From a checkpoint of a small transformer trained on Wikipedia.
Training: a variant of Adam for these matrices, 1185M tokens, 4521 steps.
Each number is 128 + 24 x the weight over its row's rms, rounded and kept within 0 to 255. Layers, rows and columns count from 0. Numbers have three digits each. The size before them is the row's rms in percent of the matrix's.

# down: layer 2 MLP down (transposed), 1152x576, rms 0.0385, rows 522-531, columns 0-95
# gate: layer 2 MLP gate, 1152x576, rms 0.0419, rows 523-531, columns 0-95
# up: layer 2 MLP up, 1152x576, rms 0.0406, rows 523-531, columns 0-95
down522 112:105112129190140094133157154130081143160099092130143124164147150149142133119137183146131117119185133094120125145150115146149143158116108051161121116177113121098136171158124164131123130165160130111140090171115124102126125097144134135143125114151146121119137141119127103090125114139093137105
gate523 091:115102106172157148117130145125101134159099099140143148108116171095113118147149097127165148111120161086171125128125121164129117188167129091130123155085118166150114145164144131157155113106160119146113089137105146115130128097108100131110101113104127149114127147150099155097167134164101139131
up523 091:144132129108122122082135090141135130138124101117092125112095126134161117182115121097094131115116158126102132156170190125108126126087104106112128113119193113115115105077158165137132134083067131136154152123111093104127140099136094131125130135158106161122131112129155137075113115095112142127
down523 096:132137154146135096107125112085176117125136140156116102143102115135100145130100150120113165153134117177105115154133123147124104130101116079098155117168135092138112141114136129179113185171147163136160137134151108113114095110155158090106114146143126154143135134128121154144142149155115142114
gate524 085:114109143118135151148103119125090152128138153091170100144136111127130126105110104121125187130106134118133081167092178128149086122142117167123128145123112152115118118147095160153091116135157076176182080116103148152118127146142129157132157139133157144172152115095118118144155154129133145151
up524 082:144094150122119131151130178121111109175099101144096148148103118125110125099129092146141147132122162144109165117148096114107126156104124103096134134088129112094142134124134125105172137143118147101143149160134112120149100091138111096153111120108122105061101124141132143111099081117129102160
down524 085:152113133094150134158154123086113093159135164133116138141092152140104108117120148116129118131111117109139115118104090143100132171107092072115125113093169139118106160117135134087120105139118120113108123109146122134067161087156117133153098119128140146108075144140102125159094085103074109123
gate525 081:126180140158124151066102181162159117148165176104097122135105073123126120147125140129118106146117140148117121126138127163122150136138126156122100125105098074158136141171116127115093108165144130111133135124107142133114147098140151137160119118116149099130145116101072119157136165139157142123
up525 088:131135136112134111120151137139184109104087145118094165139119126130149130149118075147100074158128096113160139134135137117158137147122105135120146117108122101117138081128136099131132105099125094148121171114172142165109092149102122123100128127134151153156068059122092144174178175098134145121
down525 087:102102141186151153157121144162097086140117139140136127129131146134154135104094109169149094107066171095116104149110126128150091155108081137129158170116133149136107130081136161139113130108127095116101097189169148121130125145124165094117148120143137150135131164112139125100135130126158117128
gate526 088:112095126153088150157145128122106132140147122141124136094122134148122127161101172128076129152148136138154109143095166171139085110151094153111093124108154177126145110141074130149135113105152128159131153128068095115088168110084159122081146122120150102123147127132127113118157126108114153119
up526 084:106162057134116179145132130116101175104161108121138126080141125117123121128150103122077111101120129156151108121124104136108048102160078123131097146127118188146123093148097135134126135136183111144140129128135112099114161111072138130114134150113177123151110158154126118104138097142128143143
down526 090:103141102134125168153147106129123154095135129136161124088141154121108106127178108124137120162152096205132144131131137103135111141118101132128125105158100140143166123148127121128132109143145121126149127132105151111118140125143119113154141096109125100169130108144107146111111146132166155128
gate527 092:122142086146144152105129154127154141144114133072123131086144165133147138155107103142072117096156120126093157124165131122110145180144148151125128132122143130098154119117121154110154140136148126144128128111127144160138113115090152115147114120127181146125151119151110126063142150103117147131
up527 090:094125108155123140114078146154134146098099099123144108123125150141177143132111122102102108074123124166143145129125107137086141118136156125094114114139140144097157150115127134159108132155108135137123128081119136140156144105146171106110141081108156142127139110144100116075154155132132217123
down527 093:133109118116163102122114113164122139135146104173099114132167166135119116094130149133122117119138133130166150151114104086114112171123131123124142117133145138107126127134123102149111154091157144125113097115099132150140149164142139148122105091087100118131108159164112093143101122140152098111
gate528 095:142135166129138129136120133143135136107061113114144143135137135168091146123128156099128132135109158116117117188123158167127090107117090116145107128092143097079065158110119129122098088102140103129156101137114113148105120123112102151156176130139120164100075140101120110107091126120123116137
up528 096:138111118104111139122090165099079123125138167145100095152100100103131091116118141164159168155149097128137108109136167108121160124157125120050150138137153116104145145185113138144109161170127132131124101128132165101166133140124132138143110105107139135170135127122149156171136126162157155130
down528 092:134108080065131125103099115112114123141117162123117098146096114119114085122144097140125120140134146140137125153106146084125134101123112140096114078120149101104076117181085149126102159119118146191110074157107138091079138126136143147132134146124107092174131122114139110132110129127103165147
gate529 094:088152110107135113154160096091134149125142096115163173154110168137134099115098153139119135113086132156159098082119156137110160139147134150081097141136112096133157125133135097104115122146179114121133124164084141146095115125156118142156158145144156141124144156137111151121105113179113115113
up529 095:123115087115147186105139161096123131113130104098111147122118152175151119135136155140121105105161117106147068128090103142134141128092149106102121149132107114195113155158104171136138120110130139145127141101161140150129128113150138139080118084124121090140157108153140123131120109186121178139
down529 097:119121129110150126114131132101112148119163109113133139124161204111100095132129138089112128112194134135139049093146122125135122120112116138145105139159108102160162144176089124111117178126139101163139161154084091152106092097142146153182148114148147129132132142143156140132158106162109124106
gate530 103:209134131108143119124128136142153113140107120132141113176094139145153116207140129150156079084134131079113105140131126121113140106115120123115169121114110135118108093126146156125134114131153129111130127140090087186107127134128123078173126150144131097127098150134150107102118111101073115127
up530 102:113108139118124176173124168082105116132135162085097141157155140129066124120081088140094152155132095123136112139124147104115118124154143137105136114141111117125136139106154126112083132105128150121123105132124174120105102159178167156088126123144164115127156124109075134089137149120155128168
down530 101:171132109089143133128141144110083101185076128089146122108109125154131184194129112103120128069125136129124131123110129137115101146108131028081092102095115139115127129109098098116151137095155109081135137095120128130156101111115140095151130153140171093096118127114135129111143145127076134153
gate531 103:149103154155134104083134179121144143078108134147141090112152090107103115085118152133078133129109112183111127109086119131114125195170092118139098136104146144166111125154138046137127141134127152073119153152100135131133114109143149134146131137120112147169133172112095155130153151144134085079
up531 103:153128122084095150128145126119133145130098084115139134128114092117159112184097126147112100131119074190108141108143132122113142137160083145145136133165139128157143116121128151069149131119147128151138115172139124141156134136129154097136129150152101171168108112097113114162177127092139109123
down531 103:146133131087070143140131119135163154144121146162112171121111140131136149164158059120174102173131106148090168116153104115117112071132150130112134122141133118119172147134147134135153131104112089189145141114123113120136108141150123075127129103134141134106093107151157138139163127151120108171